config.toml
num_hidden_layers = 11
hidden_size = 128
num_attention_heads = 3
num_key_value_heads = 1
head_dim = 64
intermediate_size = 384
vocab_size = 2048
hidden_act = "geglu"
norm = "rmsnorm"
norm_place = "peri"
norm_eps = 1e-06
positions = "rope"
rope_theta = 10000.0
rope_fraction = 0.5
qk_norm = false
attn_scale = 0.125
bias = "none"
tie_word_embeddings = true
parallel_block = false
extras = ["capped logits"]
init = "uniform"
init_std_qkv = 0.0431
init_std_o = 0.00751
init_std_up = 0.0431
init_std_down = 0.00531
optimizer = "adam_variant"
learning_rate = 0.00184
lr_mult_up = 0.744
beta1 = 0.95
beta2 = 0.98
lr_head = 0.009
warmup_steps = 278
schedule = "cos"
final_lr_fraction = 0.03
batch_tokens = 16384
max_seq_len = 384
doc_mask = true
train_tokens = 186500000
max_steps = 11384
dataset = "wikipedia_en"
Each number is 128 + 24 x the weight over the matrix's rms, rounded and kept within 0 to 255. Layers, rows and columns count from 0.

# layer 4 MLP down (transposed), 384x128, rms 0.104, rows 301-318, columns 0-127
[[146 131 143  90 138 131 142 127 145 114  72 129  87 123 133  89 114 131 103 153 118 110 121 118 132 132 109 127 164 127  96 109 123 140 104 114  90 117 113 103 155 109 164  75 134 107 117 105 162 164 166 106 147 131 150 127 163 143 147 129 189 121 165 158 124 142 127 116  95 106 153 116 123 188 127  88  71 164 103 129 133 100 110 153 157 107 146 109 128 119 132 160 135 147 129 125  89  87 165  90 110 143 137 158  95 125 148 151 121 126 109 147  75 128 173 133 111 143  78 182 102  93 157 101 151 102 123 121]
 [107 140 166 142 180 159 108 156 149 117 118 120  81 147 181 138 126 147 127 152  74 131 129 135 150 117 131 157 112 125 127 166 134 131 101  94 154 107  91 110 107  67 148 159 131 120 158 124 187 168 207 121 152 104 162 122 122 108 105 163  96 149 108 115 117  83 114 107 134  91 157 139 124  88 128 143  68 101 128 123 122 121 159 123  67 129 140 121 134  98 132 105 123 109 120 133 118 146 123 114 137 160  93 153 131 152 125  97 147 158 126  86 157 120  65 165 123 140 158 130 135 127 114 137 134 144 148 170]
 [136 157 127 146 116 134 164  93 149 153 147  88 159 122 105 127 141 140 109 115 121 120 128 129 136  67 119 148 130 171 130 159 139 114 156 121 148  98 117 119 113 108 124 107 129  78 155 137  98  98 139 126  84 124 132  97 134 159 115 143 142 131 109 116 113 128  78 109 176 133  88 147 143 116 165 156  96 127 133 155 132 142 139  96 159 172 122 117 144 155  87 117 113 127 135 121 163 128 156 143 171  67 104 130 138  87 152 152 149 174 164 112 114 146 127 131 128 126 101  94 143  96 104 120 135 139 160 103]
 [142  59  52 135 144 117 180  79 140 143 125 100 134 103 135 144 130 160 111 100 143  96  66 142 175  88 130 112  68  99  89 156 145 129 131 143 165 107 128 135 104 128 139  98 163 189 125  90 157  86  99 113  97 151 136  97  96 106 121 128 150 121 109 118 125 108 143 134 103 125  71 144 162 128 162 147 151 121 154 104 130 155 137 151  95 117 125 123 177 128 143 142 130 124 158 143 131 141 120 166  83 143  95 105 114 133 126 156 171 133 103 117 128 154 141 105 175 156 169 153 147 178 142 110 163 143 162 150]
 [ 99 130 138 121 155 154 125  79 161 132 139 104 131 182 152  83 125 190 142 144  78 121 167 118 178 100 101 138 138  85 126 137  81 119 115 115 182 146 115 112 124 118 143 138 154 119 110 119 121 131 128 150 150 140  76 114 144 148 138 140 115 133 109  85 129 122 152 129 134  99 137 159 172 132 138 137  92 151 125 135 109  71 163 107 119 174 135 128 143 119 158 128  99 123 145  89 128 112 124 130 148 106 159 131 178 170 130 145 104 136 161 124 148 144 118 108 121 104 114 160 113 136 138 138 117 116 112 138]
 [159  98  88 139 133 145 134 122 117 121  94 135 131 122 111 138 153 109  88 113 133 153 141 117 142 135 115 114 149 101 110  99  97 155 154 119 155 179 115 176 132 167 120 105 125 163 135 162 158 118 104 125 138  91 134 101 173 116 111 133 136 111 129 133 124 121  87 119 157 127 124 142  93 165  97 143 164 172 108 123 145 184 170 119 156 132 113 168 147 106 133 154 137 139 153 137 144 133 147  61 130 125 143 151 129 126 119 124 162 119 132 103 110 138 105 168 104  97 124 178 165 119 125 162 131 168  72 127]
 [146 136 109 132 115  80 164 121 168 152 116 162 149 111 107 156 115 133 107  84  96  74 158 127 113 168 113  86 158 137  91 104 109  93 140  97 139 127 127 141  61 111 120 139 146 111 130 126  80  98 147 128 126 160 129 132 137  87 136 139 102 137  79 155  92 157 139 159  96 157 131 136 103 125 131  84  97 143 156 187 151 158 179  91 137 124 113 107 140 130 168 151 100  86 121 141 124 114 194 116 116 127 172 111 138 116 145 114 104  90 160 116 122 118 127 115 107 105 121 115  88  71  90 112 118 114 101 145]
 [107 126 149 115 117 113 127 150 122 140 144 163 126 135 165 117 141 111 136  66 166 112 139 133 132 116 108 179 105 114  89 125 122 117  88 116 101 140 146 170 125 148 134 119 119 125 124 147 118  92 114 119 126 169 141 151 147 133 107 135 125 139 160  83 160  90 108 131 104 134 137 113 142 130 130 141 132 112 133 138 124 119  89 126 124 104 124 117 135 134  92 109 155 149 115 122 126 104 164 152 124  71 146 131 138 111 112 135 123 112  88 100 130 122 105 141 131 106 117 151 101 130 144 174 142 130 126 124]
 [151 166 142 147 123 125 150 105 106 133 123 124 101 125 105 126 110 133 137 150 121  93 181 105 136 137 143 119 124 152  92 119 135 134 138  92 109 166 150 192 114 126 127  85 153 128  78 151  98 157 129 115 114 106 153 158 155 166 101 109 154 136 138 111 117 128 136 116 131  94 157 155 120 163  95 145 108 133 132 154 146 122 129 150 164 132 147 138  53  89 120 125 115  88 110 138 115 132 121  93 161 120 143  80 113 104 159 109  85 169 167 151 102 100 134 137 172 153  97 123 117 133  84 135 154  97 140 122]
 [131  90 140 140 172 122 118 127 141 156 143 115 111 145 113 146  88 105  96 155 136 141 130 161 170 148 141 165 107  88 133 172  79 116  78 135 132 167 145  72 116  87 120  98 141 164 160 151 132 110  83 118 121  94 105 137  93 139 125  96 126 107  98 147 108 151 126 171  98 130 132  98  99  46 155  97 151 135 154 144 132 120 152 126  98 125 138 156  97 175 131 130 129 133 144 102 143 124 160 145 153 114 112 137 128 151 123  98 125 141  95  97 131 180 124 113 152 130 140 115 118 113 123 139 158  99 131 168]
 [168 126 110 136 119 107 176 104 141 112 134 118  85 150 131 110 108 100 146 143 168 146 188 138 162 150 110 121 108 149 148 151 132 169 148  98 163 121 132 149  69  89 160 114 107 151 115 163 126 134 132 126 149 117 103 139 153 106 118 182 136  87 116  92 107  92 103  91 118  85 142  94 164 127  96 103 142 183 141 138 143 112  99 119 132 118 119 157 129 141 125 135 160 173 115 145 104 142 150  55 142 120 145 170  90 145  99 163 111  99 147 168 147  68 157 109 158 118  77 145 115 123 132 150  99 125 162 127]
 [116 118 108  94 131 128 145 140 129 107 111 145 143 133 141 137 107 145 144 147 152 153 131 108 142 129 108 172 124 140 157 162 157 102 126 119 139 118 143 130 117 143  90 102 137 106 146 111 161 134 112 150 138 121 141 152 133 108 176 140 138 150  95 154 126 151 112 129 122 144 134 109 107 103 147 116 132 139 160 119 104 114 146 111 109 134 147 126 125 164 180 121 143 125  94 125 138 116 105 164  93 116 110 106  96 158 116 158 117 122 105 172  93 146 153 112  68  68 150 140 122 127  95 133 166 123 111 138]
 [121 119 146 172 105  99 130 136 138 108 116 134 160 124 131 148  98 161 115 153 125 102 123 129  75 145 169 150 154 118 134 132 138 151  83 140 101 137 140 120 180 121 119  91 127 107 126 138 167 133  96 133 124 119 162 124 137 109  89 115 119 136 151 151 113 134  70 116 145 118 105 120 133 112  97 123 105 127  95 110 131  98 138 122 136  74 145 129 131 199 127 122 163 154 104 105 117 147 155 177 136 151 131 124 135 130 142 111  94 160 115 101 150 130 158 167 193 126 149  98 160 138 116 178 126 113 151 102]
 [136 139 136 129 138 133 106 146 149 120 108 132 155 108 146 148  81 109 154 127 160 150 140  85  88 117 112 127 130 116 166 135 136 114 131 103 141 147 154  86 144 124 136 102  56 156 131 190 115 142 145 106 120 135 154 108 119 136  93 144 166 117 128 132  96 130 130 164 130 135 129 125 131 135 137  99 171 139 104 119 135 157 111 143 135 161 115 134 100  95 136 116 139 120 146 140 169  93 158 107 121 166 153 144  91 123 130 105 108  74 106 121 116 146 142 158  98 121 114 127 130 112 124 114 117 125 117 121]
 [125 148 170 150 158 109 133 136 112  84  82 130  83 160 167 101  87 120  87 157 152 131 114  81 184 157 154 121 127 149 113 117 121 127 143 153 140  92  98 134 152 113  82 126 136 132 135 119 143 104 119 118 174 163 139 169 142 132 107 186 122 117 110  84 111 103 115 123 141  67 147 149 141 121 123 129 120 145 149 107  74 117 148 168 122  77 142 128 112 120 147 131 133 155 119 133 100 123 121 125 112 153 117 141  90 110 117  97 152 167  92 158 174 115 112 148 177 157 159 115  98 108 162 147 131 150 116 108]
 [111 143 141 104 145 114  94 103 140 130 107 146 144 166 107 126 151 143 108 113 176 135 140 146 116 125 135 100 126 137 126 113 134 116 118 132 148 114 132  89 111 133 117 161 169 117 147 146 127 122 137 106  74 149 148  95 107 160 141 144 101 111  73 130 139 119 123  98 127 137 143 122 101 124 126 110 125 135 109 138 120 115 192 108 105 104  84  83  99 128 118 127 120 127 108 119 119 103 116 144 114 151 172 124 134 124 146 113 135 121 166 154 128 125 118 108 105 109 126 127 150 170 132 135 115 128  97 137]
 [138 134  95 124 119 137 106 164 117 118 109 124 118  99 135 101  80 132 129 156 114  74 116 117 137 131 108 116 131  91  96 142  98  99 137  94  83  99 109 167 129 117 132  90 176 131 117  72 137  60  98 127 130  93 118 208  86  85  78 156 132 123 149 154 139 109 114 151  67 131  87 128 143 121 121 137  88 109 122 148 129 120 101 141 134  96 125  88 172 141 127 150 154 156 111 133 142 109 144 193  89 121 186  92 166 116 139 135 125 100 129 167  94 115 172 138 155 125 147 126 122 121 210 140 152 167 149 155]
 [147 138 124 122 138 128 108  98 108 129 138 151 112 157 129 154 146 146 118 152 122 106 137 131  93 120 156 100 135 149 130 131 122 140 103 117 126 124 138  96 109 116 152 147 162 154 130  97  96 136 152  92 130 179 109 114 124 157 114 125 121 149 171 122 107 104 137 102 144 118 137 133 128 148 103 126 122 144 106 158 162  98  76 167 121 100 104 132 105 126 129 148 180 113 139 140 155 145 130 144 109 108 147  76 146 106 134 152 108 143 147 108 118 131 111 164 145 115 124 130 170 107 128 120 112  95  85 155]]
# layer 4 MLP gate, 384x128, rms 0.0856, rows 302-319, columns 0-127
[[121 148 113 144 162 128 145 144 159 125 111 109 137 121 125 109 158  95 119 113 145 122 110  99 142 115 120 108 138 119 135  87 143 141 146 125 133 154 128 199 156  94 146 141 100 160 113 151 140  88 126 127  93 125 127 115 183 151 175 129 136 171 110 127 125 132 177  95 148  95 122 143 109 160 140 133 130 158 116 175 151 147 126 128 131  59 107 178 124  97  90 181 152 164 189 168 145 126 169 182 122 115 132  91 161  99 119 160 164 174  96 144 125 167 181 125 136  96 111 137 124 150 124 175  93 138 127 120]
 [119 135 152 132 150 100 120 126 146 155 117 185 149 110 163 127 137 139  89 121 139 135 143 136 104 121 125 143 157 121 167 146 104 120 111 162 105 171 119 101 138 127 165 132 131 100 185 151 160 105 160 145 137 133 124  96 114 137 142 155 145 124 133 116 104 163 128 137 147 111 124 147  66  87 158  99 109 122 110  92 113 144 158 118  80 127 120 131 129 162 112 123 125 130 131 197 122 156 130 156 121  99 124 142 121  94 142 128 115 179 135 128  66 165 152 152 116 112 134  85 114 128 133 151 191 169 118  96]
 [ 99 151 160 105  88 172 171 112 110 182 117 117 171 139 150  95  84  89 107 167  94 100 130 126 136 121 142 135  99 121 135  78 173 147 115 125  95 104 156 126  82  90 145 131 118 168 123 112 111 137 109  92 117 105 146 118 151 120 125 159 150 149 138 130 175 106 189 141 110 128 147 130 158 157 152  75 139 144 114 167 141 129 184 137 108 141 126 118 149 124 134 134 147 124 133 135 112 156 178 146  77 125  47  94 120  88 114 153 125 110 135 141 123 152 116 135 143 101 158 132 122 163 119 129 187 141 118 143]
 [ 91 139 131 103 115 104 128 100 122 128 148 115 116  79 123 125 122 125 173  95 117 132 179 145  99 149 114 139 158 123 174 106 139 145 154 159  86 179 158 150  77 118  60 119  87 162 128 117  81 134 140 125 109 124 137 125 163 180 140 135 133 146 115 142 133 116 136 159 177 172 158 134  97  98 130 118 175  90 136 118  81 155 116 121  95 128  87 154 129 116 140 135 119 143 128 106 128 140 149 107 158 140 118 148 120  97  88 161 125 142 117 118  77 114 140 139 169 144 131 118 137 142  96 125 118 114 116 128]
 [122 150 153 122 110 125 128 123 141 128 122 157 129 124 137 110 127 127 115 184 144 159 129 120 146 162  91 147 119 129 102 143  87 179 141 143 106 124 106 106 114 171 127 120 129 132 127 142 111 149 104 149 127 132 103 126 114  98 136 159 148 136  99 141 113  67 116 151 132 131 148 116 148 120 134 127 138 160 153 117 116 114 137 143 114 128 173 150 134 173 147  91 141 151 112 173 170 151 143  97 106 134 108 125 138 129 164 132 190 147 158 135 117 149 131 150  86 125 130 122 174 148 176 167 144 124 101 143]
 [129 176 113 135 156 104 156 104 144 128  86 142 124 144 109 138 165  97 139 183 116 112 164  97 159 137  97  88  86 117 146 135 167 102 127 151 139 122 157 153 115 102 125 144 138 160 131 136 102 121 156 139 140 162 129 147 147 104 172 191 142 169 113 145 119 113 102 116 121 120 151 108 122 135  93 128 131 150 151 147 141 164 134 138 139  96  91 152 158  71  88 113 128  99 143  70 154 151 170 146 124 167 116  96 139 143  82 106 135 144 148  94 136 139  87 130 111 133 101 166 122 111 136 116 120 130 144 150]
 [161  99 129  87 126 175 161 144 120 103 142 116  93 161 110 127 142  95  98 160  99 139 103 128 130 168  98 134 150  90 120 130 132 101 157 104 127 109 116  97 116 114 108 154 152 129 150 148 128 113 110 162 125 133 132 166 100 102 108 114 126 117 123  98  92 134 134 153 114 140 115 133 124 104 104 135 154 147 118 111 144 156 114 130 127 100 114 111 125 108 122 162 147 122 146 128 115 120 131 133 145 167  76 126  96 143 123 136 123 131 156 115 131 130 162 124 136 137 166 107 158 131 122 117 108 101 120 112]
 [113 147 130 114 177 133 126  87 117 124 124 148 118 117  72 154 122 149 107 153  73  98 133 129  98 142 123 123  95 113 144 152 129 132 140 120  82 114  97 179 136 119 141 113  91  98  90 125 131 159 118 136 127 160 127 117 141 125 122 120 104 132 110 101 133 107 114  95 136 115 172 141 140 146  93 142  76 178 174 147 138 155 137 134 143 129 150  81  96  84 104  88 137 124 144 126 139 143 166 117 104 128 113 130 161 111 163 138 143 132 147 119 138 128 136  76 185 116 140  90 122 119  59 160 158  72 121 138]
 [148 121 137 118  94 156 116 106 138 143 113 137  91 182 125 173  90  86 143 110 137 113 159 117 147 161  97 122 161 160 101 123 173 107 136 148 175  86 131 139 113 107 137 123 139 122 118 136 111 127 117 111 115  63 137 122 135 178 159 158 139 161 141 139 167 108 145 178 152 118 146 125 123 191 104 128 154 124 170 159 164 145 117 130 141  97 132 146 152 166 118 155 133 173 178 133  95 108 122 187 150 124 131 124 167 118 109 101 128 174 155 105 155  76 134  85 147 115 142 121 115 104 136 121 134 150  84 100]
 [108 142 119  87 156 116 133 171 128 131 175 159  89  96 122 158 121 117 108 100 133 135 172 107 135 135 163 112 124 155  85 147 116 136 107 138 126 109 117 171 148 111 148 113 113 143 151  89 119 121 130 135 120 162 151 105 127 139 100 110 109 158 130 133 119 127 132  92 109 148 165 117 163 170 163 129 128 146  88 135 142 150 106 173 128  91 177 130  92 165  78 118 132 110 114 107 141 113  91 132 146 149 133  96 151 130 174 127 102 148 129 118 185 141 131 135 174 150 122 142 152 148  63 169  90 171  85 101]
 [127 114 144 133  94 146 114 129 127 115 128 116 108  94 131 135  82 163 133 111 119  99 149  93 128 177 165 109 106 119 154 119 127 125  92 148 101 141  92 113 166  99 122 117 126 139 155 141 124 103 118 124 105 110 148 119  98 121 144 128 141 127  74 106 127 112 103 112  58 130 142 112 118 125 152 145 116  98 146 131 153 147 135 110 178  83 120 175 135 102 142 128 111 141  89 178 123 130 145 137 103 161 117 121 132 142 157 132 120  80 154 117 156 123  98 131 106 126 144 149 116 177 117 102 159 123 159 116]
 [115 169 153  83 115 118 125  97 122 144  87 159 125 134 127 143 165 107 135 104 186 148 144 120 166 136 138 119 122 172 121 131 142 128 193 126 121 137 144 127  88 169 163 153  78 145 156  98 129  85 141 133  87 158  83 120 127 132 123 118 117 145 130 121 185  88 159 128 133 127 139 197 116 162 106 131 128 183  86  94  95 128 122 150 171  83 132 104  88 137 106 135 170 140 135 149 107 126 123 120 116 100 154 126 157 132 117 151 132 129 157 156 115 169 148 113 147 113 110 164 138 135 155 143 105 139 122 123]
 [105 126 157  92 150 133 156 127 133 105 156 117 109 107 163 129 120 107 138 108 167 114 128 151 121 141  99 137 118 127  86 142 118 150 163 122  94 107 172 123 104 103  97 135 118 136  89 113 126 175 134 133 111 126 127  89  93 131  98 129 169 117 115 162  70 126 147 153 111 159 120  94  88 137 103 140 159 115 144 128 113 105 101 124 139 147 110 138 147 136  92  63  97 130  94  96 164 128 135 121 143 146 109 132 156 137 128 129 128 102  91 123 151 138 134 121 110 114 123 102 109 142 136  94 115 127 133 148]
 [122 122 132 159 126 151 100  97 118 168 134  80 140 142 110 100 118  94 155 140 151 128 113 153 174 145 139  92 100  68  92 113 153 105 184  80 144 164 169 134  88 123 141 132 112 108 153  69  93 108 117 133 135 103 130 119 150 116 102  98 134 154 115 134 158 118 105 114  93 111 143 182 104 161  93 120 129 102 111 150 129 136  96 164 151  98  95 126 147 123 116 139 131  91 159 125 133 106 171 136 158 143 109 143 115 137  96 136 133 152 154  94  97 107 160 136 137 106 141 112 133 113 131 102 160 116 157 121]
 [107 132 138  87 154 111  97 126 114 121 133 125 154 122  98 117  97 123 112 121 171 125 125 142 140 129 132 134  95 130 139 132 142 151 139 124 130  78 159 164 140 158 111  84 117  92 105 112  88 124  91 125 155 135 118 181 137 141 127 102 117 155 133 121 146 141 122 116 102  87 129 183 132 109 158 127 114 128 153 138 106 144 120 141 149  97  99 112 135 135 107 121 128 142 140 109 156 115 166 142 125 122 146 117 146 133 129 144  96 108 103 167 108 122 123 115 116 150 152 109 129 119 166 159 143 135 136 117]
 [127 150 117  78 109 131 187 114 147 151 174 113 126 163 108 108 134 115  94 165 146  85 157 167 106 123  96 129  91 158 116 117 109  92 140  67  92 112 147 151 138  72  78 155 133 101 131 122 103 136 118 141 100 133 163 131 162 118 157 168 131 147 163  77 132 112 170 104 152 100 107  97 124 112 117 142 150 117  89 134 114 143 107 156 117 123 136 162 129 122 144 120 132  94 120 116 121 110 140 142 142 101 105 116 109 123 161 107 160 138 142 124  77  89 126 123 184 117 167 145 115 139 173 107 146 162 110 136]
 [126 106 133 134 149 128 136 100 109 106 144 140 115 165  99  83 107 127 119 114 142 111 105 129 140 122 102 142 103 110  96  93 123 169 123 123 115 116 137  94 116 155 115 157 117 142 134 104  97 178 133 161 148 140 147 132 107 143 103  98 120 131 120 138  94 127 140  97 104 100  93  72 107 126 148 120 116 120 153 124 113 122  96 142 109 104 119 115 134  98 143 150 137 138 136 148 132 143 162 126 135 106 119 123 131 129 103 120 123 122 124 166 111 127 162 128 144 152 146  86 194 105 128 110 109 111 120 135]
 [121 171 138 119 151 119 130  96 150 127 147 145 114 114  76 124 108 101 147 115 162 189 174 197  94 117 117 153 104 138  83 146 107 151 141 117  99 126 129 160 118 124  92 146 117 112 109 132 120 117 148 117 120 147 108 123 150 143 134 120 119 141 133 131 100 124 152 162  85 134 113 141  68 130 135 141 138 113 121 132 103 146 107 143 142  97  99 173 122 144 150  73 154 137 125 126 149 134 150 111 116 152 125 108 145  96 155 175 105 140 175 148  75 110 151 131 123 126 127 162 153 147 120 122 130 134 156  84]]
# layer 4 MLP up, 384x128, rms 0.0862, rows 302-319, columns 0-127
[[123 135 184  86 134 180 119 159 114 129 156 113 111 126 118 124 102 141 127 109 122 122 126 119  86  93 125 147 144 133 164 128 134 110 176 101 102 142 113 143 130 122 190 214 126 146 136 162 130 120 109 122 164 136 128  95 139 134 140 143 117 133 117 124 100 107 118 164 101 104  84 179 121  98 134 182  90 131 130 120 120 117 168  79 178 140 164 118 132 105  74 110 109 162 165 163 159 124 118 134 116 125  89 112 136 126 124  97 175 174 113 164 144 113 134  86 107 138 137  89 155 128 122 124 132 124 128  54]
 [123  96 163  87  77 104  90 164 105  93 115 135 111 156 135 119 116 101 140  81 146 137 129 143 132 137 145 113  79 137 120 116 167 131  77 138 119 152 137 121 138 164 146 170 118 151 143 100 145 147 112 105 116 166  97 120 141  95 180 125 117 130 125 150 113 146 150 168  89 139 165 118 119 158 149 131 151 180 113  71 112 127 116 164 151 121 135 149 116 127 178 119 125 132 103 135 135 124 147 126 128 153 117 132 137  80 151  93 112  95  94 154 134 143 139 138 131 117 136 126 131 127 129 145 167 140 104 127]
 [132 123 167 142 139  66 136  96 124 147 144 120 122  98 142  86 113 129 119 135 142 159 137 114 138 160 105 132 111 141 111 130 123 128 139 135 129 152 114 148 128  59 143 139 133  93 105  85  67  99 116 131 116 133 125 106 120 108  86 138 121  93 115 146  64 144 132 163 197 111 186 137 127 141  96  92 134 148 128 128 103 159 142 115 143  84 157 147 141  80 145 141 101  75 113  84  70 143  88 145 162 114  96  98 127 109 131  93 163 117 100 126  91 165 162 169 164 102 143 110 114 116 135 138 131  83 166 179]
 [124 122 104 105 167 110 148 126 122  98 155 146 149  83 101 160 148 109 135 103 136 114 161 119 130 150 142 133 147 132 109 150 143 147 141 122 124 134 145 150 145 150  99 113 110 138 152 118 164 107 143 184 182 132 170 167 116 137 155 105 123 132 113 155 119 133  78 128 106 107 132 120 149 132  93 128 138 134 166 134 159 152 119 148 127 113  87 150  97 105 147 144  89 156 143 131 147 137 151 124  95 150 102 168 150  96 102 160 120 104  82 127 134 152 117 141  78 152 157 121 142 109 131 151  98 126 141  98]
 [132 134 154  86 135 160 146 150 116 142 124 139 105 112 107 115 126 118 155 107 126 158 154 156 131 118 153 142 131 165 155 115 149 107  90 120  85 121 135 119 160 131  88 130 159 153 169 157 145 126 148 120 141 104  96 122 124 139 113 117  58 115 166 126 119 127 115 125  56 105 161 114 140 116 107 140  99 128 156 187 131 124 142 132 160 105 170 121 114 137 180 154 147 128 143  82 148 120 112 118 126  92 159 138 101 129 158 123  51 134 113 165 125 109 159  93 108 134 134 117 166 138 109 103 154  99  80 143]
 [ 91 109  87 135 152 123 164 135 125 112 133 168 151 198 114 117 149 155 158 104 155 119 117 101 145 136 183 115 111 101 143 126 154 147 152 130 152 164  87 136 143 103  80 150 127 132 167 172 144 136 172 109  84 104 122 126 114 162 159 150 141 155 159  81 157 120 114 102 135 115 110  88 143 162 148 155 136  96  95 105 141 165 136 113  81  95 142 125 150 126  99 178 111 149 124 129 153  85  96 146 138  89 163 114 129 147 122 118 118 166 176 164 130 142 145  93 140 122 130 111 116 132 171 149 158 149 127 103]
 [126 151 110 124 131 113 160 111 108 113 146 103 116 143 110 145 119 164 122 133  84 127 128 111  76  87 149 114 142 118 148 140 141 129 127 149 148 147 112 111  82 113 112 103 144 121 112 124 172 162 135 130 154 141 138 118 109 127 146 119 150 102 117 160 113 134 154 124 159 122 154 110 127 124 111 119 124 150 126 119 147 111 114 150 163 130 115 174  99 131 132 134 137 126 145 110 128 165 116 103 104 180 130 140 120 141 118 167 103 131 163 164 138 120 132 125 106 158 144 123 115 129 115  88 134 159 114 105]
 [113 150 102 117 121 140 126 153 122 153 108 153 155 131 124 117 116  78 127 150  86 162 144 106 177 158 133 155 153 144 111  95 138 160  87 152 144 144 150 143 109 106 175  72 127  92 143 199 107 118 126 113 137 151  98 114 140 116 116  97 164 132 155 135 114  97 191 102 146 102 133  98 157 147 116 152 148 114 115 131 118 148 120 142 122 142 138 137  99 109 157 191 129 140 159  99 116 134 114 155 115 149 114 139  80  86 123 150 117 170 125 186 106 123 154 124 100 133 131 117 112 149 164 136 102 103 138 112]
 [165 132 158 121 121 121 139 101  91 129 134 155 168  96 138 137 109 142 110 110 120 150 178 140 111 121  95 137 132 123 153 104 124 178 148  75 112  95 112 120 117 117 113 124 123 103  92 169 160 166 124 122 128 152 159 126 133 125  78 108 121 126 143 153 118 108 170 127 138 167 166 178 106 107 113 155  87 172 180 162 129 128  99 121 181 149 127  80 149  96 155 163 163 124 148 130 124 115 117 120 128  94 118 121 147 120 117 146 111 148 169 131 110 120 170  89 162 128 112 149 149 135  97 140 124  68 106 128]
 [130 152 118 135  82 140 141 118 114 122 151 102 172 140 145 124 102 105 136 131 120 129 122 118  68 150 135 101 127 130  86 101 128 130  83 128  71 170 102 104 111 125 133 125 167 140 134 197 130 149 108 121 186 140 143 142 123 166 129 165  94 124 136 165  69 156 129 150 144  94 135  83 180 148 152 126 156 117 183 104 176 118 115 159 105 118 133 135 115 138 182 132 144  98  97 142 181 136 123 114  69 134 131 133 124 120 121 113 111 108 133 113 150 136 113 175  72 119 138 116  85 151 140  80 135 147 121 123]
 [147 105 105 108 143 124  86 114 131  99 170  98 136 145 106 119 131  72 119 125 101 108 131 132 149 129 149 109 146 156 142 112 118 142 111 137 127 124 145  94 138 121 137 136 102 146 128 127 109 128 163 150 143 125 130 155 152 148 102 156  70 111 162 126 118 122 192 119 123 124 119 141 122 138  92 116  98 110 144 123 168 144 100 140 114 141 136 117 143 101 103 120 163 133 138 116 122 112 184 107 153 151 116 124 148 103 144 141 142 127 109  90 164 137 117 135 188 171 114 131 136 129 127 113 104 157 129 135]
 [145 115 134 129 116 158 145 138 123 133 136 165 117  41 129 132 125  98 133 155 160 105  74 144 152 145 131 102 168 142 131 142 152 128 175  78 159 106 112 112 109 119 156 120 127 111  85 156 153 153 177 150 126 144  97  78 110  80 112  65  97 139 143 142 133 115 143 115 126  69  90 120 128 131 112 142 138 123 122 102 163  87 109 129 129 122 130 120 128 109 110 110 112 136 138 118 156 109 150 110 100 130 159 117 141 140 120 115 119 110 137 119 156 117 147 141 115 122 115 124 169  99 114 122 146 139 148 110]
 [127 133 100 144 110 138 116 144 109 110 136 149 108 159 112 143 176 134  84 141  86 132 160 118 153 105 133 143 135 119 120 113  92 139 131 173 160 117 124 174 137 127 167 151 151  85 134 100 117 116 109 112 141 141 136 106 148 112 149 134 135 122 122 144 120 139 103 111 132 114 109 128 170 110 117 132 145 135 129 130 110 105  95 116 115 121 147 105 129 155  99 110  93 133 156 146  96 148 116 129 126 139 142  89 107 116 138  97 193 147 139 134 124 112  76 127 183 165 113 113 126 116 126  92 170 158 134 100]
 [142 107 147 130 123  94 130 150 158 119  95 154 155 162  66 135 126  85 137 138 106 118 131 116 109 155 106 142 119 151 115 143 129 148 104 153 158 168 144 144 109 154 166 131 137 115 126 141 128 125 143 174 128 131 157 154 133  67 148 120 164 107 107 143 146 123 108 102 141 140 112 145 142 151 120 128 157 105 130 136 124  94 128 156 169 138 125 177 119  96 151  79  82 154 143  87  85 158 195 134  96 131 124 125 171 129 143 135 139 102 156 150 142 187 120 170 147 171  76 119 140 118 153 125 129 105 134 109]
 [118 131 132 138 112 108 147 189 125 109 121 140 119 113 172 148 140 124 145 114  86 116 117 132 106 128 107 134 128 128 106 162 153 118 156 130 138 147 147 152 118 122 145 129  97 154 118 119 108 122 116 165 173 137 128 146 139 140 112 131 159 126 133 118 108 125 163 169 143 140 133 137 137 121 113 140 106 105 163 121 140 145  90 132 119 149 153 141 152 118 171 110 169 126 161 158 134 160 147 136 141 144  95 120 117 134 115 160 120 133  63  85 119 146 127 141 142 140 151  89 138 104 149 116 134 117 151 111]
 [196  97 133 110 120  88 142 158 131 154 144 131 113  99 115 117 108 161 132 113 126 168 106 165 151 165  78 155 138 178 167 149 101 162 123  68  96  95 117 109 151 142  98 165 142 145 120 108 101 138 141 157  85 101  68 178  97 126 136 173  72  79 117  66  69 141 205 159 116 118 101 111  83 108 208 136 123 111 102 153 110 112 120 108 152 134  96 128 160 137 150  94 162 155  90 144  80 106 170 177 133 129 134 110 104 157 140 148 151 174 153 137 106 153 139 138 128  85 122 117 149 116 136 160  96 157 138 108]
 [ 78 150 137 137 136 127 109 143 128 150 122 107 146 148 124 125 121 157 122 130 133 155 127 125 150 124 142 155 121 134 118 110 148 133 125 134 142 150 161 144 152 118  97 119 100  93 137 147 172 137 156 144 118  88 131 143 137 128 128 164 136 124 140 133 143 135  76 125 112 140 115 112 142 143 142 101 126 100 161 118 104 137 163 123 126 141 139  74 139 140 121 115  51 131 133 123 116 127 128 110 112 147 115 168 107 133 152 140 145  71  89 162 141 110 124 125  78 122 106 154 111 146 127 131 136 159 156 147]
 [ 91 124 164  98 146 129  92  95 155 120  76 144 150 111 107  95 155 129 148 105 132 188 112 146  93 136 147 162 122 149 118 124 108 150  86 134 136 167 101 110 135 166 102 101 122 148 154 125 155 158 153 115 154 119  87  85 135 119 118 129  85 112 119 171 112 102 138 166 112 116 177 134 138 147 113 104  97 126 140 144 146 104 147 134 136 138 128 154 133 154 127 115  84 187 118 131 126 130 130 105 111 128 100 140  79 100  87 169 151 177 116 147 187 149 138 138 112 133 129 114 124 109 133 155 102 134 146 128]]